python train.py --head_dim=64 --vocab_size=935 --activation="gelu" --init_std_up=0.0631 --schedule="wsd" --decay_shape="linear" --seq_len=1024
Each number is 128 + 24 x the weight over its row's rms, rounded and kept within 0 to 255. Layers, rows and columns count from 0. The size above them is the row's rms in percent of the matrix's.

# layer 2 attention output (transposed), 128x96, rms 0.152, rows 44-47,107-111, columns 0-95
size [ 86  90  96 103  93 116 113 108 101]
[[142 105 156 188  96 151 114 127 134 112 104 124 112 113 107  99 112  87 113 145 120 152 154 115 129  99 134 105 155  70 115 142 151 109 102  87 117 148 109 198 125  93 150 133 146 136 105 109 146 111 147 131  76 162 111 158 139 141 109 112 122  96 106 114  95 103 102 124 101 128 143 128 116 106 116 110  90 113 125 113 129 151 143 131  95 135 162 140 122 129  86 138 103 155  91 160]
 [115 144 106 134 123 148 169 127 107 141 150 148 109 164 102 124 146 138 118 166 135 110 144  52 115 119 152 130 101 121 128 114 143 149 118  89 136 141 147 132 135 144  94 122 143 138 120 110 144 151 100 152 122 112 118 155  93 136 141  99 102 109  96 172 148  85 154 145  83 150 143 124 100 100  75 123 109 139 102 123 125 128  91 114 134 104 104  87 104 101 149 131 139 155 191  97]
 [100  93 157 143 129 106 117 130 117 155 130 162 117  96 101 145 105 122 100  83 143 168  91 130 132 124 114 142 125 154 118 134 128 126 139 131 135 146 141 122 129 151 133 113 118 176 138 105 107 120 127 114 107 181  88 101 168 150 154 149 124 125 133  89 133 140  92 146 142 138 138 136 152 159 221 144 116 136  96 115 142 150  82 136 155  93 138 136 117 113 104  88 101  89 110 132]
 [141 111 179 137 138 102 151 168 112 117 102 100 121 130 140 125  87 124 138 143 134 115 119  98 129 135 144 145  73 130 140  91 165 124  83 136 160 130 135 113 111  84 143 117 152  95 111 153 124 112 167 149 139 169 173 107  99 135 136 112 104 131 199 128 128 124 115 105 136 183 121 107 114 139 145 148 166 131 163 169 154 116  94 144 107 152 139 119 117 141 130 113 128 150  91 137]
 [168 104 162 146  86 109 133 143 151 161 141 108 136 114 135 114 148 133 141 144 143 119  95 124 113 154 150 127 147 135 148 153 111  80 156 129 163 151  80  92 121 179  80 149 102 139 173 125 113 135 148 132 171 158 121 130 146 132 107 121 159 139 173 104 125 153 124 122 155  70 102  98 108 126 139 121 168 176 141 142  93 137 127 118 159 136 143 132 151 154 122 117 110 147 136 105]
 [111 181 126 113 111 105 152 120 121 104 155 119 169 161 165 141 131 104 155 116 121 122 131 115 137 127 143  92 126 115 163 122 126 106 150 120 197 114 147  74 135 133 137  82  91  96 119 147 150 115 111 130 179 130 140  99 104 127 124 103 132 118 130 180 162 146 147 126 173 168 107 133 155 122 140 138 129 118 137 143 145 135 108 164 102 137 113 128 125 164 160 107  83  98 115 101]
 [135 119 144 122 137 123 146 116 149 131 111 137 141 120 114 186  88 114 154 103 109 133 150 159 147 118  95 120 136 102 139 173 110 137 121 115  89  90 122 119 132 133 129 134  97 115  94 146 142  67 154 108 147 134  97 141 149 130  83 144 120 145 159 144 100 164 141  85 145 113  96 149 156 143 173 136 111  74 107 126 136 139 115 129 133 173 151 132 111 145  98 163  78  97  94 134]
 [135 149 125  86 121 146 136 176 122 126 124 144 117 120 115 153 102 122 169 144 145 125 125 153 168 126 126 138 104 128 115 142 133  99 109 148  78 117 123 138 123 134 118 179 128 107 109 129 147 134 137 136 145  44 108 124 117 154  84 125 122 108 160 155  75 133 112 139  86  84 128 114 129 122  92 132 158 181 123  95 141  95 160 116 116 145 116 122 103 100 174 167 135 133 127 118]
 [129 161 147 117 150 165 126 131 128 126 119 197 133 128 123 164 153 103 104 158 142 125 111 131 132 119 155 172 170 107 133 156 121 156 173 146 141 132 116 115 114 152  96 130  96 134 151 124 126 125  95 127  87 121 100 173 144 129 125 154 122 115  93 109  86 120 154 134 114 106 136 152 126 129 115 121 108 124 121 100 119 177 144  80 189 142 117 128 121 132 115 156 139  88 188 101]]
# layer 2 attention value, 64x96, rms 0.16, rows 44-48, columns 0-95
size [100  94 110 109 102]
[[ 98 159 122 170 169 171 126 119 168 136 120 147 133 114 123 113 157 124 161 117 137 119  95 122 107 133  66 151 111 119 146 111 104 128  95 109 163 145 106 144 130  86 112 137 113 149 165 136 133 151  99 114 149 140 166 125 130 125 135 135 184 111 136  86  97 104 125 125 171 114 105 101  92 157 107 103 110 123 131 158 140 124 149 123 132  91 111  97 189 153 136 128 160 140 126 105]
 [149 138 101 134 133 148 124 123 120 154 168 122 142 143 101 105 137 105 129 155 165 123 123 131 178 139  84 149 121 124 108 108 126 156 134 135 150 102 149 107 139  88 115 120 139 142 127 134 111  84 119 164 119 127 107 135 100 175 142 127 149 121 105 154 132  87 157 118 176 125 158 136 144 134 156  70 126 187 106  91 109 159 122 163 122  66 128 128 157 144 136  87 134  92 124 145]
 [128 123  95 145 122 124 177 114 145 147 159  98 133 114 160 133 132 160 107 133  87  73 102 124  95 134 138 122 112 109  96 106  96 139 146 114 157 136  84 111 137 132 119  66 128 119 136  84 142 105 133  92 114 135 126 148 121 166 159 126 118 184  86 109 122 143 165 108 106 155 108 123 171 120 141  96 129  97 110 144 133 123 150 168 126 167 157 128 139 135 133  97 100 142 108 149]
 [115 165  92 128 137  89 115 156 142 141 150 116 113  71 113 172 153 152 176 140 144 131 123 100 101 136 123 125 120 126  86 130 152 149  95 143 100 152 138 173 184 122 184 106 157 160 134 129 100 123 122 125 168 104 113 128 132 119  88 132 134 107 138 130 175 146 117 109 149 111 173 162 169 140 122 132 118 105 158 134 139 121 157 143 112 154 151 123 132 123 161 127 115 124 133  90]
 [ 97 130 134 119 132 130 176 159 137 140 117 155 112 171 143 127 144 139 147 119  71 122 109 106 138 125  63 140 164 155 109 115 145 120 131 129 125 165 119 139 129 148 124 142 147 104 162  89 128 116 151 139 115 129  97 116 135 161 169 128 126 106 149  99 106 140 117 117  80 136 148  89 109 131 144 133 132 123 182 118 169 143 104 122 116 172 133 160 107 169 138  98 154  67 110 110]]